{
  "n_layer": 8,
  "d_model": 512,
  "n_head": 4,
  "n_kv_head": 4,
  "head_dim": 64,
  "d_mlp": 2048,
  "vocab_size": 8192,
  "activation": "squared_relu",
  "norm": "rmsnorm",
  "norm_place": "pre",
  "norm_eps": 1e-06,
  "positions": "rope",
  "rope_base": 10000.0,
  "rope_fraction": 1.0,
  "qk_norm": true,
  "attn_scale": 0.183,
  "bias": "none",
  "tie_embeddings": false,
  "parallel_block": false,
  "extras": ["capped logits"],
  "init": "trunc",
  "init_std_qkv": 0.0275,
  "init_std_o": 0.0,
  "init_std_up": 0.0275,
  "init_std_down": 0.0,
  "optimizer": "soap_variant",
  "lr": 0.00326,
  "beta1": 0.95,
  "beta2": 0.99,
  "weight_decay": 0.17,
  "lr_head": 0.00714,
  "warmup_steps": 56,
  "schedule": "wsd",
  "decay_fraction": 0.623,
  "decay_shape": "linear",
  "final_lr_fraction": 0.05,
  "batch_tokens": 131072,
  "seq_len": 1024,
  "doc_mask": true,
  "train_tokens": 398600000,
  "steps": 3042,
  "dataset": "wikipedia_en"
}
Each number is 128 + 32 x the weight over its row's rms, rounded and kept within 0 to 255. Layers, rows and columns count from 0. Numbers have three digits each. The size before them is the row's rms in percent of the matrix's.

# layer 2 MLP up, 2048x512, rms 0.0977, rows 407-461, columns 256-383
103:135139119138192107130131130164140142127161106128146179132113140114146123112110122079105085164139168134118112073125110127097125155138168103151127184094141065125109158156130107135087170103096102107134176106164151066145097109069117114147149140090123153099098114122083107122119107140174160162158149110150134179110115162053120111131186107085196186127065117109003134156124156147099139133118
105:102155126171094134163134100099139173089143154131120194089121173171201158161107141070112159133062135133120187112125115147164088103093186162118156134167177119091145148176170149146140129179118136129101093171120130085195159102156121093139176138126140150115162122082165136155127121152078126138160114115125096117141145140168131110109183017168106099152136130050130135124095123098120096169190
105:169143111151127153154081107130113098154091116130166143147129128095157150067163067163101127130085146149135132078167152115177149178126103127159094098100133104108114124173090140101147112116163139146132124136142099132149155119131102108083183096164141122166156167128151142138097141134161117151116192117143109103150127190136156117184127117141127082224164099140160162134124173110039160134118
101:160026166165147070190137122151111106111120053133169120133165153132091152170099095117115191138155132142077114107114120111125124056152159134171091121137130097128077146112145096090155160098113121121128076106100131132078148108126096173156144159158132140075111166127055117123165138162090162151146180163159106171091132140133127112122145183140088175119096098175091154171115103102163107105151
098:125162091159092131121093104095150136079138101089162108096140106171089141065160078090113196114162139187173100172174113146161143085162068086153127111118137140132129169126087132141096152147185092131139130123130139141142063103116117135141140148202112100158092122129061137087139108173168106077104091099089133102111096151049106173150132102113132133107056131105090175146131132146169149147115
100:076073141115135126108047140144194168070131086128083133079119165143081109099099131198118153115075120106103115205083084098160153132147119186141135160123172162121143197123218122118117144106141132102102137143105086156076158191125107112144134177080099131087129135192146092116144097109156088120144129149124152144126082130100172128100109052110154144143124221105153088118132142135069155121124
103:158100138094158207130136100116176169105132143076107135047161097150119136133125101105118122147131147117128162138152162158071137138130126160135107150084126138057148162087119182116141123096186139106084161149126148134089189119110174095144149141143175136122064167098146134128192173126150151148163108074098092131089156131153091099119135115121154201091168090131103085146124146181112121080160
104:116130169184096061100138107095138124155191211108110112127112139100170193198137082115114160100140161090119075131117103115114139082143076178128162109135113128181115090111177124086119074155104140171170113147128151115145101096152132153137106145152097183105106123169172091141155091090109078129159116128087081150144116096159168129112124093115130132113094110109166093159079133168093171175103
103:127181127105139073161106121137104078135221123110138108094110174092086160156167177085087115108120137109101124118138148085114074149166114161107046093152110128167189110139110136169112127154139139181132145119141112148142142173195148101069089137139122189120126189096082129143187141146072158143088204063113110175172112145137169158154163160161102113112122053113131159096143135093134088075121
102:162130177136138103121046233130141127110154098107096101148137144134139174106100110099100122111077134099121113171113099149159139185150125150181072132104124079153147117074115146102120141130164118109148123137160097175118150119189089174144074102136149090200102163186116140127134163113169159158106154149117090136071141131091123121082132121148126118166104141131120091101089185114125124116211
097:069192180127067095053085091171156126092106080109110168139153142112097129179144177121119107129117092137161080073121156146083091104103107160106105123072178160124199100140110151099110124100134196072135137111164150154154143113109101164166119132145137171129177082048154082121111116137098075138109171075138138146172101153139137121088140132168121184099127172132122115129135127174127042142094
095:042084113115062160103169103115141127118121121154083182120192197108156171121152103091112110119094161093097134137142119094108154174167126133146089131163119128088112155058164135116157098124157199165116122134079102164116105149138107084154165162151112145142174124118152151171100110095107179155148125108150151123075163089147082060170123117105171113066076138162098108101156160136150132066149
103:107134108141061117088108141162082121154145096179114217138193079139077149113168108156112146156131139144152087103152073146069115148112153207129109099131131075199114083080153066165159057161162094113148111131106166114131079084071066090052149149208118090096132148098160170124088155123110113092135107142107103116122088147071186173148123180171074122101085127200169140135165136129106106188124
104:188118130148069133115169142085194121168176113143131143131087080151132177107081100093100059115070099149108130149145138109171147119142142161109145132131118109157124147210085135114142131165150121109098187085141123111121155093149147094153079145141083181094137111129140094137121132082098185132103125148092129143174102104161158137147154152132061144110155109144067196128108152109148193144104
109:208149195154150119125244194121121122155148152136137194096230085130144168138180095111106095120057147136092129118125077071132207121158177129145117126127149075126125156125118135158106137127089157120098128123122164117142166176118060147202118159173158067106105148144132144163118155157110141166104139107170092140109090135138118096141161174039113131153159145174131118174126112125151134074111
092:122117080119119083152131128170101105119140091140143116124127126162093147169144145125085171137110126087145145125168172129135161198133216098168126139124137075116112154159141141049137183181136152170141098103159100173171093158139195108124164141146091100117122081131141192128207079074055193162124121157143145133107073151188135125165122147061099172137076115148125137169133123172111110185137
101:119105162144112111150101103113100249088111125148122153165129077157118089128143098114128109121134117097181139110068187140107128113075149082125083158119186156142123150152160153124136111152196129077146156135125151088145059100183110155128072121128158133109103093146132123102106141138107151107134105093102161156107125165090137160160143148156099099105210166112074113138140119070106138154129
100:128108142098064091134127097095153120082098103204052139141123142130186167124129123131116109109128132126059158126101099159103107112116143177144081089123142159158152105141075131064124119106122178081114133081105189068146155088133115131092152128071120168147104096102127150053163133122100166175113166140092113128069193164170149133103128127084112143139162103118113169159097123073128113132163
093:188094114205079074125088137071172141162121134128115165099094115075180141173116071135080154112122055087105100125151151150125129124162116109100153055078141100112136138175142119137097078145130155134159112154058100168157099132098061171124104115122111176154128104149159190114154116129114082167189155163092137115130126106092103159101162174063102113151167108097133141094127145134161116168104
099:108176118134102137169149166103161153125171115092106138083095145161102149129158118127118085106114208136093060131148131160134050075114103092168090094124116124117120127167116132108154169162114148148134147103079160161089164147087142159113149072151087102131128136148124153136127111137128123164127143129113121148161153128116111085171105151087146148188117177127161189094126158140081140164114
111:138109102083115114105119127126123153145138141145084128178165106126127098232140116138105099105119121061174115155082094144139129130151196134151163130088109063115125156122039094117145129144105145190093118114125128140173166151141086159076125095152080105129162177131116117156120129127138108116100135055152115118068150107118098156138190187175104111161066046137089190136042139103124100079182
106:151147109140158131108140151112184125093118102181139125152107122094123092112117103117099107125115099135122091180133197102162131138100147143130072083093118107117128111177121106122117105150122125106073149114151139097101121104152165160148159078196152115143165128072134158068055127134165173136150115107142131142100105152124095076097145113120139149116181144121150079106125095087087115160137
090:105148114066106157169133126105151065130125122145096135119154119135140145100104100161119125151126089125145150106124129104154134131138147095118110186139131100104061180164099130086085115164098142143168080158113123170129128173102159160164184140113162111098119056138112102103079140081081118086154125164066143110119092135140050054179084146072162059107094129116134171129118096140101128105137
103:110099117125148110126187145153109142076146128217110147120141113142125101166130129092095092126087097153136154160109105095131127156132129142175115125134112167120170098102110145157137189150093171122142144081109161134176136155067141162155093157085126140105108089081142165133163088118172116166136066165074161156045116077095087120191079151139131148133066202135112138117115098091065111106131
098:129147124126111107182137166147114106103119144093141144153151097144125151157074150115120098095108119128058074132112088145119087106097118153184110062068142106114103113142091096062125072132144098080110171147081124162137167101116145177154090105098160047155067166083060141188131090147135121117180152110139101104093137081115087131074107151109065146124113128177112137127112158134087161151190
088:088152123171166104055146123143153132130067125148141083159131131091114132135114155083106103065129126110201110127140177130173162100131106139124131145068098171121101133160125132088142177163131152127187087119128026178074147095119105160140076125138101154101120106107122126131129145096154138119127107097097098129156205125112152098108102136103082107141095119079109108151181117123146151101137
100:079102108113084134064069160150128098079085122163134146092150203089124120157149138129099108119142082142119095164111155113132165115168145155174124192174124140106134159131167108097136106101156123112137098095088118147131086124055156108124110149162089102145042103111158060142189171141098194101091117093139111105144171160096172186172169160132146127120165167089110105093150127102105122145171
106:175143127109100164159205143121163140132165126089120158105170207107166101188189166101117089144155104115134112091097077148136141092173110163100094160141126130070156140114069127138112152078094195114092118150046120096132166111162110079120197152133075140079119090115094119092111102142173106110122123097125054094080086159114181150204091165064065094121182107131175142164123165135159104091129
101:075118079135116110161068090204099189119080182128078053166145095096175105093130145119099094100095121083094134117118109068130109103088187149142116108100183117125131073186114154148149103164167150116167119134165167102149171092098118106081161105146103123121120118088100096131083172153176190137145090065137114099152116145146117164146059147134081176137125109161095147115096109193132123134120
103:090126143113141171082120154098152099139106153098104100105115127128212126115147187139117148036137169107109070088082141117090169163105073136106095178108115138092091127132140144168155093126150096123083172176124159120041126110135101118128141111122145085163079083160120148144150147149103148108162066166130121116129137153151162104156193117082100133121074073108130178153135202145149113154184
113:146131113079087108153107154126100123111069097131121174175156181131158086094130116128106148130115119080123140122134153145161127146199091097089142148141099120136122079084145107096114078097107117122084130049080116166138104139123108138135084108110182151123118146141135125091170122127117166134185121165108072140178133127131124167105163072080146148087153146118158132109088144142151118128145
103:164175166127160105147084145145170114156095114093114137117116135150095142117118090127118068111066142131121119141115164146141170126075130087088109143119143124132149151146184129171109145203124157127118105100085110134124106104134161149186112155160104082105132094152150154107098143118181179147212174094155095128143155096083146085137107154143091049136150088135145070144132186145150114130137
110:048100153091172144171115114121144164135092110148107153095109109070104105140073135117132140168076069151094115123107088144110136111202158069182103179168110130094139124138127086074096168186158140107118117101167200078139147156164151098128115135146113123095129129164090149096132110182156078124176122157121114131105115101058138122118072077163136134206115108130065133113155124138084137159149
103:133109150156109112158137191085139111121183110132120186133160140187128177081074109052128088086163134152147123102118135079104176140119144164128146107157109145093159143166137146200150126102180062188098165141074149154188113126091057068104106116173099104111092173062082108119164153160110128117115108159148105123114165116105123126094137127184188144142090069131141130135096058083113112104062
098:108118125160149084089113117220183143062136107137135128176108142048139126151077066098121121108098168153163111147126107117124139125102087184133093115090138168123115194163147137126084112124140159167152116123121127157128133137111165106081118113151102128123136067097118070078132149093165124126175113095068123111091144161155135121111127210136145123146123128117120092145114159157125190114103
111:153042170137097085191114141086169126071080117163151134116090089101094121087116127073097153130081116112229164123149139097151134154169107142164129140112080084109154112133160161177100066144129182146109131066180166065168150096178142165134079117120122109112166146093151106120095114110170107072125115110153115145089185141172103068153122112180136107156131185118078106129162125067114090152116
104:068124134109150139139161113153109085137120097185116126116101138122142106166151168121110075111148133134184108137102103122100161064138114137140151117062156169103085176093137190170164154124120130117153180152119151170168163109134081083165112130102138129149136119171190201188091129129127106166092061103099158155153134163078078153138173086149097055167123142151158068130143103131084129130075
100:103066090141142089198195102182192145144113119145115114112111152137107155140084109179102148118104089116122112117158115135182153072117076130196185074111130148110076175109110128123131135143124124128150073109105113118108184127199119176087104102167087185134182082132085116116098143077131210116089133098154177138116155158060107150155143160121130145140125170176152139138102090133091149120074
104:111142088102184063139129106148135123144074066119148199120079103068168109172145133109111166105122064149102115137123111067135120126185097122169165077138113113096133163123111063156100177186097153124156144191120110105139130174167118141179143087069093155105128115061112066098146176130100139180163151062119110085160081194104122133171099200115151141115149108088139154121126119132072095170198
107:169078139145123123159110175118100124152079156083101136135132086149149143103103105137113127109118135124108106141122125082107151114076103115188095107139071111136078118169156113148198119144139101163116127140114111161159120111126137138069126146108081152103098144085132090118133102137196172108095124125144122097191143122180145163189094141172151137116097152104164129220122113157163158124070
101:111104127118116122089088157125080094159161181183084071078192121154104102202128184152103048098083110115165190155101071125126132134163110138180138107109170167169121131088128113144103123130110121150108145188140135092148154156147136092157139085219119194149096183119098142163122124132151172177111119112153084143133102102097093112090131096108101158100153129172098163118112204163066174166139
095:085139148113102137083118161119134124157075080147149097131072135161143102125127192111126098101081105119119108117097137179167089105143166100184191124092127063116142134102122128064116093118111161156109116065162172087157111118180115082090121096135119129111106165171088165169117120102134176172178115166130157161175111131144118137116116108150115094099107173151125151114124109185149142166081
087:064127137116181107106133097139146089112099107142169082170147164166083213155095122182126160159053115140128111151146054154119114114067103110130144134157075139111098149087107105099182120098164092160182194129131144153168148145148125152157074137126055184110127151107104094126135143109153027155137137116134117099086088135096079150116140131154137088110078135161153156100071142127117172152084
095:141104107129103181124152172151148097158086163136109128157126219099106087132110094145110145153125148112128122140099157150126147177182152148139118156135178088123112130153096113101108121163121133124079129138116126184148122113131093136119090120127108169179110083144090125084103135104144127171121127146123130154134076171107139098177149118084198130132102107168147107162123131095111160168159
093:188102078111150086106054159169123133105141127122133105129181114109149137124121102144117131061128049104144159152073118131125192172127110139115157115086097146065188070159091123135135139141159098141126203154119086119127100105142153136108108104092149077107131112099081136064142109168155078117151166127144074118061121105090065120140092117111072095174156070132065103079150058135140131145144
102:134178133118130076081103128099118121127069110155133182150073104172150144103076100121118138146167154099104154148151094112120154137171054133136087156131128101124095104138129125111108102193071104161168084175128144197111122102088088101108153097129088052116134182127080108177131176111110184116092153135095119093110179119126189175093079185045131164105115096069107124149133152217061125137125
101:091090116163141200086109134134065090128176185141063156094157102129154121111064170114114103121123197179112114108081151091148105128056191102117122149189113101111178109058084113115173097161116150123195098090132078148149186122142110084088120196092137149070100153143082141095129157056121066136134143130118125126138162149160170134113151190036143180105117090102131129130112111134142124173117
085:144125178142158173130161175156082136138144099072134097125101194151114144163159112187117119086086117143136117145151159146175120090125159133121159122125108160110101071093145102109103147118120113146144145070087095163129131101078127131098202080087146107143102165097099161172168093079139055157150045145185093144139114149107162098129113124099154084031162083090125154125177141083123096100153
106:132150077129117141131135122099169160151156138166160158104149179065150157129132112128113136136143069108153107144067133114149149144164094171112117120130114192166123083137128090129126145138123115186139107215121103108127099130188146168092135120076129142120149142116121160127103135175176152188148166144113110112142117110158188139133111177068125088206186083152105150156203088134169170130135
095:110147119162154096138161108112126168098115117170154154170111198175122091188126172107122107123143054105174107123119143151158138092113091109123138094108131179142169154168167137124151109147152112106115152114146167190135095069130110155088140128121179113102103141147138080180102175092076133149116160105125149130034172125166132170108149137120180116108154067132131160153140099122133128170127
097:166118109139144125151136163123164099125219157163081098135163157149117131122124121149095174205175169171142098161088104196119112127155115134150134154124136162105139172111143068160112159091123106109171156110081146119105123131108079182186189120145128107127146136174106123119102123146113144168097126115086151099120161121094132121138135153137168072147091112047158114151120119124129116138071
102:123095095146091147104186114052151085155127092124161143139123156117115151204116124101120084131120141170164161125106061148153088068143130110124123155114143152144137163074068131152126131186130098139193116134142154194089192089149111143081115186132147108066108150148134076107139119152160144086158103124139127145094120164103156138089093164100149150182100156156147154128203107124115171112101
100:096094106097153128128123149113179115141201144094212097142168141153090115130158084132113172122120081110104151190160137109104152109132151148116132152134135138170152178128143113187080139144136093121039115121102132137178142084128158119161137136138122071125134115092083043090202162156117154145148056166104168149105089099142173151125096127105140091132167146157055152109069158105114155149146
084:116118133121131115136161126149156103122158077055136128149177157183113157160109136100123147020086136129178127216095135142126172155073115115137054095137142073110140083157098125118149074123176124108115143148096119149098087101118113118126197136088140154156155164082069125155102159135120128173128166121066191121113155160145127124126092155180093077077095115148097148147176134155124109155168
112:137165137117062144151059145078169130127090073100090113156187103137096143101138165191096102154125157060104121148124125209122125179175114106107120092176118117110140164091090092178161152164130086135129110158107148126172161130139118162099153186112189138141123160143160113144130119099100151073137143124159127147160175175152192147097110175074060203144128107115133126117089133107188119114111
# layer 2 MLP down (transposed), 2048x512, rms 0.0936, rows 407-460, columns 256-383
098:058172154138116128157062098143120095105098085161161072081127199133130159113096180114252159101159131140132167156071174106153111156142151138082152170167156117118133044117193112117098120143118166122158136094115115114151113100092108033088180074135096106110142112119112113114117147143136095159137121110159089172114093155137104115183093112105094139145137130133157199096089109113077137111095
106:100159151095181160131137114113077166075063161179039130109152147136086139177108108064143130095142145153132140132087102108108147186119127110086143143118106069098097092110158097088185108106163094107158067165076104118142117156146110131084119112110068081145178109124162028191131148122111105087167153069182111156177169117130151137118110086105111181172091125096133149085143115078128110138099
106:119173158115069154202061212122113099211063133147115116148147167158195103099149112154126133082131140097149177079129093095139169097179149131175137122129107093146087094140143184173102144152105172123118177101139129128079127167106113130100109083126169171178099152143130082118105154145157102181150155140138121129078134099104137168113115089084147137158141139113123111110153104158052147128129
104:136103145116162119106125154061160075138160149150122147099066111211132089102134128132209155102173117059169105128138109103125042131100151130114161052145147115230110084126171150149071143154135167130145118087083151126130133178127138145088157147086127168145102107124127079139126090123121135124118178166122079085116176108108106181145076134142145123099163064104108095141135127133134089178101
104:143158097143128124135161172190096114178141097142075128120091120096122136096119155080172112146107190082149097123140137128134119116181134091082153155151137134168096114101134097142122102155133157133115155159127152143145111094148149114154102118122142128161163099106146138096114120141160148132138139169198163094217159164105135108134080110094153109119129158126120192130130175133089169079096
103:113077128141130175163180130149148109139175125125098131111150144110111147166095108125198137149122092116118131082081187163121127133109093108157113145078138163100122176149143115125092140098181149146154147176173131124161111231157166092121124092115120115112139114116135028080114082090102143128146170090141119099123122046179170157058123127133143080139060157183131160134158092134168134155139
103:176139104106178104127141109148058163135147110209117090115119165148116110136094104102213083139158145085174133109090134134046087153087152059150166104152133131134110134149132049105166176151134120101116071152114091120146135170105084121099157110063154126142113147098144128166140116153109098132136108112113096131102142122147132126117086065114111158207188144105190085126136131104061126115104
103:117068104171131189127099071092112079115191162085135119063128141129100144161143133110228146010128129125071151130147115116164091141085158099116213122160116165122126095118143131074165101142166153115162151169068125077143127132127155127146151146136115102120098130116071103101131125166112158122123074156125082119097159133102142157052087174126107141132172150151149101149074109089109118131084
105:163103125090114177179128128074081143116111156139170118067133100110101116164155171092182127096172116121154151103188071135109075171158105164147114108165142144103104074134142120104108113125148098116110083119140128176128105167120128098103127132140148201096117132074136190110115175128120123157100154097156105099224071135090103128101170179161053073125193113135142092130128147098107181087125
104:097105155160111102093102110078113142051079084109125117070136147160142146162113100101123124125130176053095100182087112115137093148122055130119131127129150120076115138102127138121097065116075089172113201133104083042119157160187110143104136134088064101107148091168203052127039133122122094158142145169150136118094100116123086157119141103097129149103173150195102121178156149053154091153132
100:119072163128129171160157137090136099161088138121230152129137127118120091146131120070255160124122120148086129078131085059152121142153143137137185125144082180099122150189090081083109162133166111098117164164101093150083164131112133049125153100078158110114119151180149205124111104078158102101099088111146105141124144080151128033184164146117144132129104128154151134130156164103102120107144
101:167132084114125187128093147132127134086142082171079105154103147112192142144107118141196061118100107084096149114124154102146171140119084125145104129083122114159156115085086144158123118083171162135133109160154053154082093148122132123071147164143124135179124193135189120138101076072048108116106140122155156154099143141105113101160083117121187193141138104143114101141135159148209116140143
097:111120186111133121137085140163076072107123124153128150128109136160099118158146114110190146165134144121125141122104146087106074203087160104128089158128136108137135168144150139091168112143128109112138158099148112078126160166202144101178182089157147130123128093105147144113152097103123181119161156093106078091100103111105121153138106061133081117126141071153153117106098057172147117165209
099:115116131119166095154154070122160122104147146114114115100129147130177087092146040164085109101121132163110104134148102136085148099124124155098124116143121164124134142178126125166111144161136145094056186166078069136124119181145160113133100109114136156093146144076146117083138106076206159117121110135113116125134155113097113138127121106152119196069064111138101137095085064147124088182142
100:165141174139124135174114098107117172158164189132102122119085120133144075128135057159224176122118120158083146088133100143104141138127083155102155073115132134111109077149146135163074127110078125114139150147152162158129122154194103155096047103056159118120180161126151138154150113077104112159153088151153129127183116118175066165112145150167127084171092153135123194135093134117126117128125
088:129115103112131101199091150153127146206136102102102064191130136063127098172141078075165153155160152097108152176139138174150085135060127092098100148089126100116144161157170145132164157077094084107137108081130151151106104179118200078099166156096136071138170123144094126162133172149153137134163106085106172108107145099092123116116090172111140070139090086147138167095126119136135155129100
101:162121174179190120125136150157139142169119116123138097108113146083121126140162091095167117030151125036184126156127142160101139117110131091158100095117184122131081142175176166127171092157135049084058096100112070131171039131105092132148067169132145163116126108134141139116142100075126105149116145143071141125160076153140125146086065126108165130110113152110091073145162098125091142097155
097:109174111131110149133122174071092072153135133129078141160126118127172143089148126144134111119090094174094111133119172118157105086088118155132143121159162118078082155117150154072128206052147086154132130206066141181122173147138190060129156138114150109102091127137164131159117083093080111211075117078107142150130118191100200098096157149092138115193126112117042146143138139124114174151154
096:115151152145096118113165159166135065140116112137058095150160122080072135129138099113216147133110135132097119104108135102108120152116096089141150101149078137076162167102163119143173076149130127116124146119132184093173105190075094100072134122123176104119151126082145061102097051094133124062134104197132247154097172142100146113064133096132107111172139044119185095073111123160142166150094
101:139153150135114078101129183145105106159138100162127173164151168124142125102109028096251148143125123178096102167087109105148131153153164142098123153143119169108091158113102148125130102114127137157110107144146104110138109130102100102163115113087149168082165129135127124109130047045127195109116133080122109160186207160105164109145119086098109067111128101035134104104118111126111138123121
110:136133167093161126113091121105075119169142117178078068130105135199119164134097125176175077160085158150133112150111109142165098100161144139114105110087130120159148119158107106170063119136098132149144143172162051125125051129123139164058166084059069130092159145128133054125085138112145125150048168122151072089099111134151113097035134119136101121147096158124141114118102153131169131102159
100:108145105105103158174141127083164091114127160135142106078117094074112131136127143108166177143114113213148114137151085072141148160096122109127127219103160123169159090122129160119078144096053119132169149129062130150102153124144161055131172133135113106204130110171142114132140151153118136077086150128127124145126144210120116103111103132110161024141121133192177078145106202132170093108135
090:161171115088136156161136165154130160118111089191123127115112131162145089138165114144239130138114149125132132118105144131190110160103152138082165111131172094173127121095115181072116100130117142117102165162119100113139122128141184130151112176146125137106090105133119089123054136123135064075127141137090149057104121162173109095114042134178165056153174173069151153188150092105151124108093
110:120142126102146095128129062121101164122125139119115145116167165099125151120113115130208129179149141126100137187125126162116088080084113145143111167094092095092125165096079132168127121196142091099125178115151110115129139172153159083156173147115141105117141153118213153152177131143115128151143128121158150128151096176132105091158044133133149108126151057125164133125155175140142159181191
098:115145102092118138123122092154099137147169160186084120114149115092112131149144125121193143117139136129130159089115113078164138116082149081104106082125137162145103140136131107139054194119111085055159107120100153116237161116122130164138104160116152112147133172161080177119120094104112090116130106074103084162098202118131147133125167091116088157109143141180179219194169117145111118151052
098:079200118177172166148142116163197141130120105224147129135116128123127124129092148116223131125137095109185143114113099109154149187120164102123094157106076135130118158129168106122119090178085122120171099136144093139152090096127165105097185127123129088123175118174194131117083107098162076154168103092094155165119127107128124082161136161145166084073057147108091098131139093160156176112112
098:170090187163102172141126149145082092129066128122165135139084163114109167119167161159193072153096053089148171159126152160123122182138102127132155153155127205152131108134097120160121126113129134189105135092084121131107154168116105148162079148081125130107067148132159150051134142128096086133136122113145086146138132140122142134176163154108101123150192125134151148123148173142080107081075
107:083139174136117135110070117079103152105111113110117102109121116088165144116126150128125112088120073045106139118182201106178100123171083099113112102096144095146126111149123147140072122110116168141122213159181103111166124048186179188138076107109136190110105177114157167118163170107152099110120134110110162110177111065110128112141159135130214103118095117109091222134119128146133123096111
106:103046102118165207116088151087124147172184134131114119155167149112122088108128133098187100127122084106094163103094131130089105174075174074094099143169165167100092128113167134159169121158153047115085142089146090092127144151131135163102109149056164125129163098139176148170087121148189197151079130135130089148112110120109108083129141107158139096059188159135134128091193097124107136124146
101:155141164101127102155100140120098149153105139081136134120159136180112117115109080129224160141121139148105104054126164115191188170042149134135152146121128195087172168087149101112097134127095145172145186149096215141096076197112144160088177140128097138068145158129122104157188130104121154172148131099159107081183105160122120166168176115189165136116124137145183061143133190122122136134134
110:136176112221136104073118081082157168074174152161144137103110144131138141156094143092136183148159134151089056106129119171105106182150136120114128130176132146133141069144119101136100046131130079163159139114136142109130135147180118147164117094078177142085054169134146159102125171172135162095116161112086154091144136079163167113027162151113124142151124143143113172117138145155128156101119
099:104033124174120143112134133104062147143091135098128120133120118109131154149111137136209154049138116145064211079160093171151128128117166107125175070079087114132181111157083141114132043068143101114141108109160147111159134146148115106145123083097157047114116069141096149126103143056114148150152108109106071180152114127148118076106131106215138133087149152126138065151186148104140111143099
107:142115080158115151094148122116103144106168120125189043114111142094131114117075124122135173140166138191083134159117087111161088133150091152099137116085179122175078149125099116119157113138063153142143126104138115058144145118119168085139106103130142111105146135106175178125089134127131100125063103177125116124154096116087133085092176044148113126123159097130116132161136107152158105132079
101:181113131135133130163093122049065113138138101212153177116059144159178158129144098175233164120192126092197127122163119129160147116101141135118139076121127107146095147121130156122189070135125153141127081146065120094088061185109138091175142130110129122148128125124138192076182172095154224142163138130167111117178127116088074061126107083129140099132147097106145130100104092101042167112125
108:122116104131128125173113097127171106116150093080110104167169161128093156063127098168218095117161087150173188180168114105100117146170112131096136148140164161099140155122114143180138134138141143127162127121089135130162124214136125074181171132138088095119134087089084083084139103132164080106158084105066168082138157157118150131100122181118165124103184138103156111112091106112113135137081
103:077155154146111142109094137117116156129082112137144119182126120098161146142109143117223107135149117115082157087169122111072151119100134114127163105184136118130177151142118095118104120105192131198104127097086092072085112138028125139171078117105124056105155083141152090095090110126078081149163134194113031085119118102176138123094074108196133141141133153137123136143194152115096059096174
105:097124072103138112138109130184156142076107174210076084110148082086076075088149119122175114137131143118148108117141157074106162151167147162170089100087129070087083106166135143068169045083117148149143104105148149108113113132074163203153124145109169113136159145111096133173075126169143130208087095102163111182118121171156116157191166131106129178085171152134171056171159102095120148067179
103:140129171138144125133113192091166126074173062156165123127151120101076100150068164097212136117130138096115147112136139128091125086147140089128163096147124171089080107109146112106127120167131158163134135029109102127157137196166099136142102107113144127142157117148092183098118206078116087107076129139138162144081072067127166076158174158106171083121142169125210157118124077103105157135169
100:061092150144114149151173104090127122144119122106139069107125113140159125075124153132255146198163140120121123139147144078117095087180170125161149167164098124127084154121138145101159100167135117103133178101111073145174137146095123125109153152080133155082139095068094171174095110071092123100138150099197113120121098118062144105199168140108101141160077153085151072118130114107074137112186
105:114116157113124092110076151146136097073134092113171137103084109146112089129123104075213162056079152111104146121130110136052156152150136118136146097138117191124112104128146078162160106138135120126119100085132139102204103145125112107096150163107112107154083140149153169159164134114108157132067157091170104172141146128174092131128115146126123088105102140117160078156102125109147134139100
102:101124131145195160140146096120138173123087132202157124180129134107129166128103150165106143136088128116109130087177154135039110156123163124132098145169119157122159070153116085110135121143173141061113125070111096104096127104056228112097151136186146144107095216137122098087213147097113178118093077118120133124108138101084135143154105166175101105121141110080136109135096117104057154066131
093:106090151116130133133167138148033086121145095094057118142113156136109167172119162216255150154150131163108122127128169131086163092131096115162159086116155137084180136140131161161103141096127088114132099078113137141184128107100143149087152171169130125104149099148175137117097088164129137160083111153141201121119096144085122122170148106142139195186134130127119113123174138151153082138108
094:145163139106100142169102081114120108114083130180180114128141135168128098098142102127255145063134119134115098107163169182133103168046133064098151066088119137149059130115136146185111126144130130154105165152109097153125116094166185132160115181137126130137138123161075091121121086153084124153127146137241147150131129152049099135132109132154098119132143126067141160133170147147148114145175
099:095097121162135131127151160156144168100090131165100068153123139120071071126148114175124146162129153113120088152147108141079113177197107132128085100105132177143146155186107105058143138088085107157098158125108134162142136113111045136154125135117153147118124126152171136121088146118149104169111163105126155170125141096176098133095113146154183137188120214141167117139152083159152139157133
104:122103116160106122147183110128077128125163162175135083130151150079063138149111162153130168076087117132141163090141085144107154117117106195131142140123126147092147111158174162130062140144139086195147178127128157184143096208097158140063177194111050096122092180133148124109157166104141216119141117184212134237124120196071139097084078093106112149223159140144146122107109165137102107101161
099:115145157088118113102095109140160137101117140117117142101118098130143102117128110133255134132161143130127150115123126165149147118100122128142081115172133109101077158128088160169096093120106152172115130178126123122132079161206145133093144053151177131103106127135122153091177057124094145162091130140111120152137154103144170118113136163141122146144141144077144106083159105139152080198126
095:130109154083109155098131084094144110094150133144168064135104166161131138132128113136255094143117080098186123177149163111093162166166117146101101141153099103146094109172105115106123132124100123186113148081120113122080121155137127118120119147121164109139124095127135108126200173161074151124128090161152145183099093207130178147157183158104106123144140141157108123165151136119101152056144
092:169157149130125139087136172166101180095156155102138124117133123128102126076083187114255179135160095151138135123108161137132142105133172110100125147088063143169077089130058083126126102169106169110075206130086084124117109163118132084139148104127127134139152195158163110143166078135111097097157151161104137135038153079117136118061074139128116127122153138103175168136099187116176139092135
104:116088095120135166134171120109209128131113127172100144156072100108083103062155108123172108154165105162106127135100074057145092167116147162074117149131156119106102083115147092102144115174131065109193140123050137133116130146138116144094105178097119113115110123172152104124123106174117148109196171173113131115171151100141110123108157149133159138100152102102158137087134102161132146095149
101:165144167184167159135117135127118161158129167137160130166140110063145134175162101189203120136137120131123083111167128140150175049146120121080150138107115180210157164149115154118129162166122093079140097069147119155144118072119158125142117145111130061119188140188159156135142155139133117115067130083124167186083085066133150114165083096162123083216186103126093116134130093153085118137146
096:122083128121104112142144126147121127137155101126127124155125129100091133160164120202255129131120120124160125133092131092079169139106161000109114143100151148121177118139169151138136127021134151146104123139131146065110206192117113056178140161151142154101155145166062114111148116069149139082125194163164098080142170164131172200098138135088170140147090174142098088149105103163122154168145
103:095071108100150150140171145171139122177105130141168060139159076073077102131168116131225162093121127178081093108110068130147151122155180139116114164123146154120133148087142172091156150193137078144141105132163159191072124087068115153092190142099164090074160107118129166201175118100152102083108142118075151119120072111121124105124130078173124155170115078147104107115074140144143083115131
099:122160108081127121131141165183079160132101115042124132138138110143105128058167085134237117089083107137131123138147128102168097168107101078124123093161167119171115146137118185162140123122136104125113145141147117113093093181137196147115069153109127146157057148137104126134173133125065148078130105176139140126102107169193139090145142118094142125150126163104158148180151153115107162061116
090:092085127114115155163115100150068135162164134115074148158161116145099113156174138094255146094166130066138115155104118116073150172085162090127151162093124138116134100098093108086163162184179117076126094187086098144101102137119155083123145204091149162155113110114083153127084158146140137132137137118102138119135128225127095098183123160186135119111147120170115150131160148122111129175158